Each number is 500 + 25 x the weight over its row's rms, rounded and kept within 0 to 999. Layers, rows and columns count from 0. Numbers have three digits each. The size before them is the row's rms in percent of the matrix's.

# down: layer 3 MLP down (transposed), 1536x384, rms 0.0504, rows 571-623, columns 128-255
# up: layer 3 MLP up, 1536x384, rms 0.0515, rows 572-623, columns 128-255
down571 102:495509504489521526509469521465506494511482512485493491506495467471549522461504483575551529512508511508469595516485452553487491479471490468490489488510497497454495481496524491503492500467501537517467477477484512487511518545508507512490493549482468484472521495494477472483488493527466500491493502513502501482515509499511473436493505500524477494500461505515496487524477502520472473495453
up572 102:482533468481482517486485492481527468519505500512510502536519490473488501480475498470551492508513471480483496455508474509494510505466527477496471448516556527511525523517487500502474511481511503492513463477517522506486498492511535506478552520506506478484489502521576520480440514484530519510500493511583526516510519495493504522501493489490500455509529484531472527495460504472504492551476
down572 099:497520497493509458487482502525469537499499492517495499524526487455458476498452499515490501508457467534497553510504529525521461463528500513481471508497520498502521565507516464543530511517503458491525538469524484497535534505466476528508535448430520464502520517514531529528512533493526548478477516466495456540511483489557515493524504506498483505528474515524539511491493517547491463502482
up573 110:450495511508466522542514465461524520486501470495518491541523493525523552476496493472524505484516534476517523469480480531525517528485523501494478490487529483484500491477467490477442558511528511490469524540501442506503482455470493476475551508493509524536493490483488489520526501495492505521501499540523492513514481504465518512502479528478481548481549488471484508494490474457574534516500
down573 103:457531498518506458443517502479489530527498509535496522519452472480553482529479496504533449524514494487543518513523458528495486497457529500503530479499516533485509521506501498508501456493502493447504510503502522469490491486458479493489504502471523448503503517442456501469494483460499492543452485493470481494471541514476496547483508511533553513509487510499551521514480498537491472512517
up574 098:539509504482503493500503503497500475444501495559509544489516498501507502510493507491491488509518525518512460472552491465492528516489474499549457506545488511525442492476467524473485474493497513509502524514524483532467508508490514518540463490522508493486520520490501481473511492471477483468495528490485502525487496458512458503495475471509494545510577486532487516498487512540463513501472
down574 097:501510480486501500496453502502494506536546523462506500515508498481506468471482512528515505532492517474488588501442501465512475485514517501472495445511508499505517499534509498469475516492535510494534482526463506458468528495487498516473505480469499518528536514489451480517475515473499461505498505512520501502567460488515496479554501526508492469509521510471493467470497474463516464474502
up575 099:499537496509470511493478485476485540493536496530496495480545485507504508518514462498487500426518483503524523490487494521520506515487492419503517467492508484531531501508500497519498495486485528468470497496514496527506553521499528535470439514565501520496480523498529496497538508528489499528499526456494497550466517513495539471503487468515469488516537518555473514519546471492510519528466
down575 099:489454514487483510518476515551491520486501477545478516497561514513551487510520508472522476517489489537531456476499519490528514474513523517528516488474473530520516529469495526501529443465478517495507465512508531487505487499491477431505516477489538466494487500529463464457483482487513492481508534502493491521489525507457486524491483489468508495501489492524530494463524480496539523496519
up576 101:470509484466512491531487477511451540481505525454505510482490502488494537488490515479534495498475479538531496492520506499491573533511522509515462547528507490486509547511492491508504551513555542510445513522511543512500526525520444485517497491536496543549529488537504514492494519473508524519484529490508517525501459468490477516444501498491468493539491489519496500487486496486497536518472
down576 094:492462492510515512475469490501494504537519516508532495523474484491516470503452471534529491472509534531492539528526487516471484505453485494482488518482536517466467504511536437531494480510519457516498484508473468516516528474495468501498444504473497562512483507481537463481489499491518498504461541469528547500472467483486487461479526481516503529497512500511523512538533503509521459514486
up577 097:468489470515495537481523542534506493538459476471508511470531554528485487538471489485457453535474459468511513527500513497462499546483502504490460469560460507470474513475514553489536493517516515527502465534511504481479515532510519490480521490539485498532480503513476536494509523501524491475518533520471494484490518448522539499509484489431499554517496481510490516487507494489448541486487
down577 096:512492507504497467495549453500453464467485499490538542532507493533478498457495476479501538484483514489525472520499515467531509491501489459528509461494463500491526546515482485546512495538477461501497502497449481497489526488503492499525480504506464486475491555528487495468557467519495498517463525504493533528460448569490506530480528532514525489501485567468490519469518525499519508478505
up578 097:465500504523519515539497508551488502513505566548500434476535486502472478490502507509487498561519485471535514498449495509551459505527518491518520471514498470531448496494481491544484504448500486482485545520512498514513532493500522496533512546525532464519499484475536523536536488491528523498509479500513480493523493514494500526473494489499507532515557479478495514480457488453566471491480
down578 107:489516522523501508515497488485526480500472490491485527495469465501511499513451477605499471522523456480491605470477474467462512517475509524493535508522514499519537492485467488515463518520483531476474526507511490479472480489486484508480495507537520523522499493524498481486470495515470513495478486510503501515525501478524527555529516511513476498500530540493513525466497483483499542544505
up579 100:487517507458453523505460508498496505476488492559463486470523517516488498492480498468486499489501508510488504471501508492461551484513541498499469509513514462454507504509472485525486488499492512465537468543516541513497486530523491496490539497494482489538517534478507494448515504531515511471512474516489506482509471470454447481451499508530488475519463505542465452491537487487503540486519
down579 098:500506476550487477496518539467509533557491456468512452473483461504489528495485489511518499500488478517510516499527504496510494516470482490504489523486513570512497539503514523467487488518463514509502539497504509510500503536477516493506468477497497448506428467481508518453511495447501512465489505506488477526518517512512489529508500459490498488515490529491488488526522493513534505442476
up580 090:466498515536518492497439512514490508554452501525485486502473470524497536508516474501530505500509523474471497442518527502493514549507520491480483549504501525478504505508498511500466547499496511500578444500520526508508503554504420484485513504532510515546530516464537493508505510478510495512481466475485506501519496445489522491476465510497458489513515494535537478483476500498525452509498
down580 093:513474456527464497506467519493442487531546524505508511489499490508476473479507425545500465479489537500511574533504483477486527515498484505446490522501491527468494513502510438526495496533539472501477525507476497456520510508513507488498453509537488520536519505494515500476505523496559528501522540538487520488503481491525492499493537474464493533512509527477514492485459521491503503488488
up581 106:453504545506467575537530529518455457491515537504510495449525526538502500479519512496491530472519495493523498481527497500489503484494552476496447468512498487557486481469484509490538533466470508487502494511550489524522461479521521484514503494510500515481507504436513512526485477463520509517531475492467499479520486499487501495504473480542503517511499484489507474509518535539501512463490
down581 099:489502488527532495419472502492491513471484484481552530485487511475484508516512525476492521499563470481481490475498526491486502484516472457511497522463487489559491464505470507502479477483497476493541509540453524493547551495494472494551548503515515522513479498496504497478470527510480519499541514481486518473480473499490520500483467496490515463505470500544460505494495474505508509508503
up582 103:492520507465525535525482481530490563521499514466507528495510495492476503501494502507520520511476463460502503497521542437557467498490521492504520509475516473510513482477460503551465552510458511494523504520461463483500479518527519477503482467492451497501534505558506490557545500510486509493499519495468513487511515502507520436489493496500518506548501483491469486519504528509494533487476
down582 099:519480505499501451452485469523527511509456514502508526492523497477522522511489473490447486470530518447548561458510479516538481493493498519493467457516494499494477463519482529514591476535514515513515459530497549485449506472506506481514512505511504475498513546534521520510533501473520486535505481519510518508506473472485536548472494524493492481501489483509470472481487525512445455504465
up583 100:490530506467498523535505525473465536507550465484493461499527452514494511469500532510459451469530533543495491453546537516494494484511476456532451529490511446533523517527492488485518483534496506523491489499536518497464469518498547488478457507496555526500485499493469511501478521480528502490537485528510481460526532481490457496508476467494498561500500488529469501509484502530479493537506
down583 096:492491501502498497511453509525541516497509520490491556479488560445486490533496411541533510471523472500480551512482480515516514467453527495476507495474517507503445551510494509507478510477468511473485517503476524493525511477493473476484511464526489438544536526486482540473501465501511484534518493487517566560537496543497515454440517499493493494491509509452467497497525519507507508480534
up584 106:484492498481489496533497477478503494495444481519477445527497475460483522499535489504488513502506519509535457466483461509505474462504517478471511491498507470485500513522474525504488482514481502462454478531501539519505503450523508441487461521492516527549539494519465506507514477519447487485494514486504449477499495477476501498498498523512438487430534520470491471489515501485474508475488
down584 113:499465497467453491460537493487476505472473543492500480481527495473531483508526461504514491479501520465496561500471550517484481462496505486502489484450467519499562471493508516481526515489497524502485484493489481529495514512516492504480508516509509488518508465489461499511522483495541477527509491487460492492480485518473496470511516467483503483482480517551514490474494499459512472513512
up585 102:475513514515477510530514520489470467498480507533474495523573463489524500502538506486512484484484476474507520455501466498502492487459522458494509516526462500477497488503468465482473488526487495538493514524476501522467504508464481490518523508496474455551499485468486481523470503520544523499548459493528489523538520524528476505530476526532500581510457443469541534491479488488484481536488
down585 103:506519546480527479504547506446479528489485488510538519437482528533527549486454553484524527501485477512479490496534519493499488517495490483532516470488485483516473498462489521468506489526497485482447533540497501522474505518523479496503477518532507474482498533537505466461460501460493476459497512493499495498493488484527502514457560505514488452483517490489529476516528477484503536470505
up586 095:516520489502510532491547453554466526486471483464467492551485468492503458509477502489458518545549493509458526545475519484517526511522496437464491441540485497503493478504497516514499497549455501494525472521505469494491448555461540482508534485489493507538483505489451514516546524532477531507490487488483496485499516502499517502487495482502458514506532511546525458518490492489503506495488
down586 109:481479500500481494508451512457505498537503516500516494513496506498517510487471449594483491514468467500539604477515469460509518520491502509484516497502509465474506508501488482513494527499536507484483525511532508476465532490492496505478500524453524503516536494483521513486509498508475490497501502494507470502530521482530507517520499496474511500515518476513505514513496480512492531542476
up587 100:487519518473513512548499520491510491482484485507508500494503483526463482472463493476474472536520507520542457530505504557514536496532455460452476499528489460505543544502501516486493514504483521499480535475517492526513464533517493493509468484528482499537538536503506531509522471496481521555521504479471420485525458494521500524520493525485521501476511453494451490509472542557525475478448
down587 099:540495503453539463472502499458532488454520525514499492520480470480490517536522504440507449503528495508495423498511474536491541561515530490516472531473476498529510483525504501490509499500489483511502501486511541506504554506536497508446475508490516501467471533497474538516524480471490483485507499471525489518538538534520487508509521523487509494449498498480549531501483464482483499482518
up588 098:514521484452442504535532527492499477511459534492470496470504493484493503546494494486516503496462459517446482513531548509502501523530466479510515526513441515502524499500528527490518509467479527496490452488504516525481499529507511485514487540464505502450513497525497489546488498552502520520540464523511428483529486482490525465469495477542500513504484519462478524489560478520516462465510
down588 095:508526497474463466467512478518484518448529476537533486496508487526533512500486472507494489533468498483508508505526479543500547444492475523479471502492491529464559551531486492522521492537485509466540491476533480470547575498514467521500547503522534505525509493486513507534517536542484517486504505491505524488478508514515474513533559486455501514501512508541487479483519502455483524478493
up589 098:493514517500425495496447521487478487489532538480526516481482477519469520482526531536500519486507509502516493535499519546541504506524506490492504470507466495547537541496504489490504523572469506514486521532480483486504492522505534493517499524498504504521482489518498526471489517501499536485525540502498506475520466483514467503501492487461482483504505508509496522490479548500495502487508
down589 099:517464518456464532480521490509494492478487484505502518448541532515478520494471496482482473518520556505501432492487530529513490522531508522508498504488495577532499497521535486511549517503527485545497505556496544504504500520454477487544502517497443539504489495501526504518472495501531473485503538516519555482455492515486466537486521517516507472458511485516510491511545526503523498471500
up590 093:518492479542461500526511506472486485534457495484453493504519521494520522491500483511491526500533537479529501481541479486504498492504511450543511504511471496487462494483482513483525467482480544477525460517508541504494445485504475501494513541478476529502546499532502500491461501515472478487517473520495515487556479493478485438456470535495486468472539464509514472429521479498481524543495
down590 091:490520484467489458503443517496564484495529504521494470539513475477492531520540456514509498541498483466467539532532512537510475521447476587492490513477526500529524479501507561481493461498467492529494496485518462482535499486488572441484495496507467475497519537474478490498490474466492496525499491509493468515523498501468463492483518497521522484445524517476511485486461526522521526449464
up591 093:508508477484492500511511552475435536495476510546494501503527501485499472495549458471549515476498507468484493473462521503521488460457526505508540499507517476524488456519475530532502491537496510504518475514505512508469489525488526433475429466530468496534523560466513533483506489486489549491498517543454480533468523519488495553476494472510503500499535521505491512518475504517484538505472
down591 087:484492531487479467483483482496503526498494488495489513484526527489505535551467503513560503478482497480509456517508545539527503454516531481485503502469514537471509512490486499508521473534419474492514493479472433507493467493488516466493427482492509501524517536450476551474536490491474512537475513510458491493491501490527503538482527520508556512473538495520528525484522465477497515520489
up592 108:490489454484463508528503474477480464479542484496508507531503518507515509531518491507504473486507496433571519504530490506525480590520501492513453514509530469488519507506495477492451486522469514474497476481508490479486511505511508460512543497530510543484532526486488545506509528475494517505528537525529480484499449486505499502501498521500494520500519472481485517511517517512527519519485
down592 100:511508543489475515462467500481524494494518499513519482461494487506481522500512512462512526505515521536519485487511463529469511483489503531505498457469500469468576531498535484509506505542522474466519566531509501425523477525497530527464526497533474529463478483501497521525517478552506522507470426527516521458481512502455437543459482466512546490491475493455498469496526515534489530479549
up593 107:466519487486498518535451537475505506536482502462525484471502541500487521467546510521505526491477539509504487494497464536500469502524512502517495534486492486476511498431467471524501509464486517527522482506487516525478514520519518467476471530475514486510526519489488546498505511491540522472537579514519487495519473478503459516462470488428509515535484459481489538486500480514539525536449
down593 106:499493516480517490451496508497492484561504459521485495541498494522493511540505510528528500523479496528484415447552560515483531528535500570526492484482511493456502503541478516514499498516522532502495476540492475501453517473505471540507500476475497527504488500512494446506498486537483461521490468487503527544462506503471510487506529487502516530534520498508537485522542460485506491511469
up594 100:467534499466473512542495489495484479588436433495517471481533487558474496471469515501511505505492542517512514512501530512498473474505468479446521476509488520540495456439497462539470484485501510494508477473503504498523491479463515499541452481518496556498510494486515479544489521489488525481517522509499501538465482518493464492506489544523497554460511525480516509533477500497478521507524
down594 096:488511496511534527449522527494527541498519516483503509464500517545558522476456510474467510518474470495479479502478526534531493488517523489523498509546509491496520510481522493515492483487497519487490516476487462516493547478517484548491532468458482406482493502506488445495505460549459515544500497537452499471520488508468476495506471496492517498445530484494525502496531508486479489523561
up595 099:524479524481492510523529532472498498477468509481509461518507456491480529550485455452467518518493463531471506490522526499477511518486531489461529542499473476500531505480477462495504520505511510539476509503512526472506526471496500463430542465495522554518507520504519518466500483486501506505500478510499524555511492492485529518486471505500467520494529504512488446470501501466490518496494
down595 113:503490453528503462494487477518476491553463475498502483511520521502505467480499437590530484517498487474523631479547500508513489492514516505540485514498524471490517505478512519525506497511485483479482524511503505499446504485492514535517473513520494494531507528508489489480481500481509480493470527478504496523491485509497486509504496493511508520519532515515498500514528470486509495524480
up596 095:472534537470505517526511515494532504468545482497495471476524460504453490506489496500522548490528505491526473499491530490520503480473507514507519502502563473542505500505467475513522474503492487504500473503480500519454471461501510485488482552500513478514531499473470526471464501490538513408520527506524509508486490510527480495533504462494507519521480500484525555467495480469514532493464
down596 096:461503426532517486472507448536494503472536464555518478516539452515510531517493528481542476522445524507511483504492518547549525521451452509478497522464502556482487487537488491497511515508501478497503524513478512480483512478504480531522487471492517497531513487491523486527541482459527501502479482489525501443505491535487466497407493502483493478538501507493477475514512505434533516474490
up597 102:515463493481532531527485515497481494503513510576513492502533467535440490523507511506473464482517472493506467465497492510467492493499480505504485455487545489488514481462507491544517516478464495438525541517527490522507535507494547506509499526502486472551515481506491530485492483509472507518517489490541497491507526518488494501484497468519514486537527500461482543510519492477507503547449
down597 097:488530487532513530520479475525520520505484522497449463472491496540458538472539505520534534515504462555530525488505500449500543505500503546448490548512465540504496553503459537485471521502515508472473514499502522523509496513481491512506482499494511521516468472522481504484519538548506517502483480487532472521489466514478537484495494475434521523493508480542477485497483479514526521515532
up598 093:456477531490474509484460511501492496502502552494511469473503514503477533521494485449471556530465486503572495498548488487540495556516495477482490537493484445561513553536488441517536525504514513521454518481482529521536464514537504487501462494502497476532517484502535518475500456488462516479490530520512521479517497480513523479481496489496468517542479516524539516490504516480502470495462
down598 094:515518473501514507526462472496487508514517534491501516496494510477488480524523431537448483486493538480461598508505540481509528452538510517489495519509522504490532501455492524465495467489453465516510482526501492478511479514472495512463521484493504526533488502502506502485486502524517478511491498502541503531548513507512480528516485497504444501547514463504490527490474493523501499506450
up599 104:498529479505475538521518490500466475505496491484518423497524478470496476534539485519518523499454482458509518470518470488517499509507462490502477530554521523476530499506474536534494529480533522546487507475464472509481457509509525457499509490513514527548507496584551479488544506499495502508496506517510478538506511473503495492502472504527511498503513510527522477522485460481492506483542
down599 099:497490478513514475499452472496529486544560519524506525529522527472512541492503522549544514492504469519508567507472516476471514522515478496451508485533513486477499503500501484473459521526452504522562489515510477509487475490492511520522494513519489540491549532495519488509520501502566473500497527441550523520518470551485491488515534534490497515474528499522503505482478500493511468501486
up600 106:474462481483515509552496509496460544480485499480480521508537494532499497498462460497556493532480489477523495486482508515500485538495473506501455518521500515486503489464513477507503486512478536473502543533512520499483526479492487465498500480476524514550533502533517474502495486491479517491507533470514460443474523514434493526507502482511503498494521502542452483492469517524491543496444
down600 103:510489490492501520494525529496503527530496519502570511509486483484503494506525535505519521480486473466519541536473502505493495519464523519504489510472522484498510493444515517502517496549487452509509523516481446433478509501509480533522524506488510514514496490481512493492475507489509454490478498503503484512488515491478458539496557509523537469477528495522491460510481550484466508533507
up601 100:469487555514524489520474457480520507512512478497497465516534514534510499521503493491497496545479493503519539475510505472458501503508514457486500488493457520505475511467501432507453531480522510495492477513539453481453485493500526498498475484544489494498499530487545540542523525508462539498507500495512508514525499502490475515530495486505494503495505548521490541511491470531487490494453
down601 102:493494478522516511487498538470483490477530466471496495475508524498534507480519459557531491482500480511491557520540488501480488524523496541493500468466482537484518503506497532456469484505473493517498482538496475519485523502501525485460510539489512497524495499495468464456465521498493492491481517524492507521487500506487509517500468522478471502492519530551510520475469490497470487524505
up602 103:483516513485531505504507441546484489493454536503492537499498494544467530481577505525489468507515502481533497531509511506483516527513516518490487523497564530496519551494492494505497532468558515487543495485488510508496524467506461494515490481490528490487464504529526490541508537506510592497494517485500506548498452505492498478492490519535542473548531476504549462499519507462512502505500
down602 098:486507482510462494499499494517459508532469449506482531490518520496500552509487534462494469527467499533482453496498452523525485498517532512501492539499481516505535501487506507525473533483473467518469480504502472484509492540465450549531503451453483512532480487555472475495479516529491493503482494485488517492448469504471458489537504491520507533513511508570512501530541494486489499501531
up603 081:505493484508500484509506466489504488463461496511470479516479453494481511449496503524464572540483534491485514500432493480519475485535530469493489485538505529513426526513474470512495519523511489506515519494540491495504491499516508479499484481527520536553511510484523508514506504519518503515499468511486529481494533488533549478524460508450474536479534481518538516478486559559542532505493
down603 099:485501498490485502523444513500468469551487498508513486530539490522496494488492431554503460510513507493506634503497498502492529521469488524466515522479519493508519524500507497494501497471490522501504497499498496503518518489475500469498496491496518479501501500517516489485520492477510493503499503512522440495510472454496480519510519505475503545524499503499466497508481489505509540508510
up604 108:538522484487502493492488517482500502528526526521528506500526489513488541544542537539499471553514493453505524522517478474516494509471480518498538463517489495451545480515479504475487527475498506504517534528512482531489523500470549534458505541534499480521497547518561538517527478490512543493561494486485467525481486489503522499518521510524532507494499504495479513488510518515521511540489
down604 101:502481537525509494501543516476525505494481478482512524544514534532493507512512506506512476456485520467499440535512448501491505458537516504516483477520494510481540515458521524513528501478473473524487453486523521516512498511508508559515485522571467512485518452469490478476479502509465523496473521489475489459515526502485508461529492535506538487491480491480533525497530481497474504506520
up605 095:503510529500522494495485485483517494496521444530528521481534503532495513524559523461528407517489460535453511500538525510552492530487496477513509481497491514493513548475496560470508506522501516507525503510541546523524452518528504517527492474521525514505496524506496477489503457423511510462507475520515482522488504498437486523482491485519477509499503463534504496449532487524530486498500
down605 093:551512508524475515506451491458479509506469505476506504518502511499509491513506487552508507497543524499501588479455487500536521513538509496552525528512482493467544475504529485556516497463532476501484492506470501564469520520507489495486500502462487520505485504468511523500513468515456495504519483485525504456506500478514481446546467503511486507521495509465482478492494486484481470508505
up606 095:485565519473511504558530507483483422525497549497437493475496495514467498468478521465446474492497534504512532454523474539496515494565511478510492460532473510499480524419498513496523467458481522538533474535519483498540467472509518490480516494492548475521498521540549471520492513511508544499536497498538476503525493520508502527510471542480457476477524497488461507486512477532443478487484
down606 091:526535479544514492473538495521484534508512510458516476458473509459567563483523474510460483533528520524510530559528460509518518528488505525501551500469538504489522534507476480496494510553479514510504493492499514499493522470517503527540486509507538523491478490530511482502508469456548516494455546485505516507526518514519503529476481501502501507519485492517526509454508502484540470435528
up607 100:455477479499529541513522468482454521503491473494468510538498472505505514530555498515443528478502458447500463507444482480497507495485516495499522489478465481475509526460476532552515469499530518509469479505485522490440544525523463439494477523506503441488532570500510510509500492506507520497489489513500452509516527485499477423508496559498498503464518484477530473462498521509481517515535
down607 096:520516466493489503493470516496477467538505487519532468507472498506516518505510451475533505472490568478472487497518508543516504478498518493480466502488506512512537522468514500543550491496484511509503511560511510503515515481570476575480544475501471513493488496517499511514467485517505479491475468490503518469450509501470474507536504475536552476532454499554519513473473510492490497506552
up608 081:501518526425509499475504488522517477510524512519521498450492499481503506507500502499492500542486529501469533522553489531573467518544483478513473449507496523533506509523455521482475552492532504505473481496489500545533418498509575498495507530539525485500473494509496515467511445433450496513513480495503503489484515492463494479512478473489482493497500532489522496467513532475524449477508
down608 091:499500487532470491517473508507433515503493515509469472521527521515525472513487511589484511497490504527518628490503494505491558492514510540495503525487492498474528520514486496513469480486481473520516500528520491490483478528507531476497500481506507485528503534497523490469519483478508445509498500498493498507493488497516507528493489508491491500524542493507484489479506516490501476483495
up609 098:505507518468543532510529486519510548505487462493512523491541523558514495513498488477464511506500557553464512492518509491509456505563487505521496523535476506489516502476485526518530509485506519510493487545488503506451508515504507465519494527521482524535507517538545478492487492522474518478508516552521532494461466468526508505515491459492519449492503488490496541492523525509517481476435
down609 094:529516485519498488480490501513491532529522454509517549528506513477540521475505464527512476546496481537528542537532484491462509489507461486535458489506519506486515491474531507494526499543488460506509498496433522457490568467492438493522505541535486496520508463512515512513491506516511515493485498502518550546499496553498490532463547470509521508524486488520471491494502522481485490473506
up610 100:497504500496496488475523471518456517479532506480497521549509489476508486486510503522472511503502507528496496441492481509491487536517496469480516501538461503499454528452495519551527501476502561560420538534493519505506530468521475487501505521515498483538504473503509539521505488513472512509514502480492468504527516524487498463514474490536450495469534506484485478503485527465480557484491
down610 109:520523508506475494474532513480452488451497490499468499479511478495531495487509542548475482509472529512519558496531472473513461518498486544497477509498548569499479509460519484508511480478455475518491501487526502496516533495487502502496546528496485483488513472530497499500479500503492519516484455522486485479469550498525500528500497505487488520498465526496531482447463494464523487498498
up611 103:493512529504478474521510513486485475491515537470485509505480473509504479526564490494455506485505507513524536497490530487473482520496499458519503539523483511501538500491487472490481586486514498473445532578519496511513551509514499510487479485493490488544525522520520502487494503511499520502503473515479507511531519490487452521493497487476469492485511484528487528492479499473477547510449
down611 121:480509516522504498476488537492521512516519499497496475503495502476510512502489459543479473505484504465504630481489501507493506510495491528510505495508518532515493485487514508518508467505513470497517471513506487490518511485462482497471523510498492501495468494492475491486476512494499488490474517483493491505512518493476498493473522513514493527486505501486486487495502480508527415565510
up612 103:496483531504529514500479470471495518500493499481494531473470468522507508540546496498469467528559493465504500499470505526465505536504581481521488523531473506527525510492485480528459505474469510524528453504491503515511539508501494490517492513536457506490457502494516500451564531526508509507516519507475469507528506509525505479570489572505512516504493499525510494495485524481502494525502
down612 096:495499507512485513466523479517467514481512488532461518517508514535526458495500504490509492461485504485480505515511485491509447453504479454487511453499490481475510541546502490499496512517500526518441489491499530490513474544545516534501535482515525504501519504501507494533494538479516495504515513564506497469512455486486528494554476498493526480519472493490479511473488497525495537510514
up613 103:488506500546529514473466494499483494508500533515534463491498540473470481520486475484532501472502524476513515452505523534525486535496474504530491501509425509470556486452499502519493528503477522501480453520504498504470509503452500494483518494503503457536498486487486480484494557485501512493544499493542461505476532473490505474476472465469506535476554477461437505481511464456487463501456
down613 098:520492462518490476525507487493496567523517457542507532495513549523544505485489528461470468533475504523502480438463495475461499469512478552481479537523513495521498525493462478506514452480460504507547498476492511476490505488512518494519507487525468505468514509499491466518504460516514555512511532486476470498509516476517456534496501446516497497511529516443467462542487503502521516480488
up614 099:503489495532502514472514485486469523503472466487439528500526488532510528534485505462518473463480514451500485510493464521528502508444521474473490474478511510498501534523501488542521467508501516525526506481540502520451524515488498491501529468471497493518514523517526535487496502477488522526484521534525491479501462480549518531530470510524528470534495527478473498494534493532561474562505
down614 103:529533501529483517486488496500476498527501507507477513536537488506475499505510495563524497484501464500493600502523506488460504512494511464506459478492493530474505478492519507518512492498508470481480513520482533495493530512514507505509472533480471496491496481476505546492497504511496487489480516481525501510531533515491508487469513494500463496544532503507501468487489499496510440486491
up615 101:532476511469421556491510442462493492504474501462512512467497502457477471527520514534529485522528506506496544442507532466484543492486536515465493510517465509496507496466486504505463497517465488450508475508493468550510471482457493477481492480491517516561495519492533530482487507467490526541515482497524490537525490486527466528526488486509530547534506499513476481480503521478552477555505
down615 098:529514511488467521495485509530485520502506426517489504515550529502563465505460549491503507492471516518521446490476472542506479471524498514477510552524482509461478485478478513495523460525490505512505502489506477476513495473512495510529518513498535514461523511512498482513565529502498516481478517508516471460484503520484529490496468504527497492508510491493548480482492553475473469514510
up616 104:472531459525487493496506494516491514494502561505479534520503478532435482507528460510464500470490478532496497514481499487482533515526497453501502531509479501488507554484497463474473484499507499495476507513464548510480524502543557505479511534471455542535488531507529509490457526535492533505530512514511451499507482487483463477500472509501493492522509507448524484479527470536529543522504
down616 104:486476479525474503494508515482533527519489514512530514511517536470502477485471457546489518506482519460494568509509499498523473506482518493465477494517485527489516508506479494493544491485529503489504500461551483498508481482482477479518490508507490532466504459497471472513540509515454458505523442519474486512535523481504518521502523531518478508517471530495477495461484542506469472524519
up617 105:448527489504504511491523471525511526507445519488507427480513504468454481515537546489534471516500478502497493511518527512504493500529490493524505527511535499524516497518475540509502453508496516522487434501501521463467512483509562501459536460512522509566464514537499469502522529509505508465510506499538494470509511506521456504464500500488537481521484518530492546508492460484523520582470
down617 107:536479515510469500511490504487502483443517548517491496514469486502531536508521522441498546471455541520501441474488475468493551528478484513505489503511500499539510483516477510536505511496490522495487502488484522515493472479485548487491461463489512523514480534519481505467486511476526551495484481487452509499472493498523553526455492519493469505483493532473452509489539510514486547505534
up618 093:509521457431527526508512524514475507514473508469509475529471423491483436512493487493498483544518513516469527494518499505470479534535473471474447506506475534518456497490510535473461506517520506476488457481543475487498478487484474487533493493452501511509497475482489510475526494503486495490528457492556490479514511444491499480487504501492501480486478482452459505469520528528525465484520
down618 085:527511456492496483526480528501545488453493513517526503470527467561504517510523452486520483496498475517496538505493498477448523461486500460505515515481489496512549486537498499469520508588448510506459518502505523520529510501487501488518475495490531495513495543513530525499553536499527526475532514473500511504533544532539493504492477480461479479477545518515465496496525490490481511470503
up619 101:501497507482438478508464489495495503531517539523503534533517529502500493490495509471535475489537533489524477448518525509492514579531537515489498535504493494528486502507487509525526529465468514533487513521541517492506522532505479485523497499530494554489539490510459492520528495471493512547512499463474494466497469498504532475505482531490510522514488491499529524479467509477529513482524
down619 096:517514488488476535497516517512478507454510506439529471497495509505531494490485508542495545509488499502497535507468481502500500485512488510429540517498494461515554475492511517489466486515514521498526492522464519542525544472476485550523507493514535548508470483502510526470507519537507510483487512489538544520503435524479482473548469478516512479522483463514476498478503504488526482561493
up620 100:525525487497500510509502464481493477513505530505479509533498495517498493497517468494496513464504511485526521496467463500478479538488544503479464527485479489512505527472515484512431498450500528422488489596540515494473457504478478516487495471485506487498559538459486487517482538488500520490516541541525465502568472494497469499492393479531488491502465477525503506489483519503480551474496
down620 107:507522518525528518511446511519451551499497499507502502494519505487472490497513483540527507524532512482507548508495476500517491494438493524471503498486518554471493463548531531512489498474517524486501456516469499488499474492509507479510518522493530495492529556491485529458505494490509442515498518476480497491495485512504515558470477535462489532497519492500516488484532494447521509549504
up621 084:453496458533522507453457514509498459485512490532453486475500467486511545483462464487495502485506519557425497470460481542465536525519509484510483452529491466513472498505499488487501475543471514510542519473502492521511534516498466486526510532475530521479488478503524515492473478502540503507488447468511501501519480515496533553497493538510533513469481489510473469479529500489523477504485
down621 093:518487492500522496514476466479502504578504502453472485492522493523506466470549442511484476499492494495518579488499543468498494494494506509512503487508500521484506494508464527508465473462466471495491466513515496474448484523523530485495484495511508493533517511492511520515452476489502493497494547516503518540507483502498521436506519510468448499510485501508494467515499530476506567556509
up622 107:521514456544493509495547508466543506497509512492490548471551513500477513482533510513505476458475516485486538516488507459511499498491489485473514490496493502504488512482492504475467527506495494471556502507507478542521538459503496502464547536462472510503541468516535512522497530491522509435540481494538526531551513453542488497495483529523492531513542512532530535531515513518478497537504
down622 095:497533500460543497484467498528498481482471462471496511502522502485520533501518534534491482503474506469527493522471477502511521479499459524516521460516564476476509470467525500459492487532490563473497472474499565483501535484473478493490437512560504509513494514510480490506483483507523500494461537472498486524491440548459485499473508494518526481491439523469495502489487494528499470495511
up623 097:484522557483501506477510499537508493507516492500481531514505482514508507476483478471482512510510539471506519504505522499504477520569560499510485523557520504518440454447514475500483501511514481494489491483492469527430465492474542509509512483477489501525513516518525496478490500517502494532489506482544535514472517501519480460513502506523521510548555473481481464509468535499502469512535
down623 090:488538487509474500502462497534487493541497516537541487523498470486466547497478511520529502521478478493486559553495510504519506505482472482504531461514495502482534512484501501466522522533475522525506485491518495462503497507440482511494498493524475508498519492482519524500496513461503438504489494436518512537512445541483540484497523464487483488518509520559509497472491527515532495507514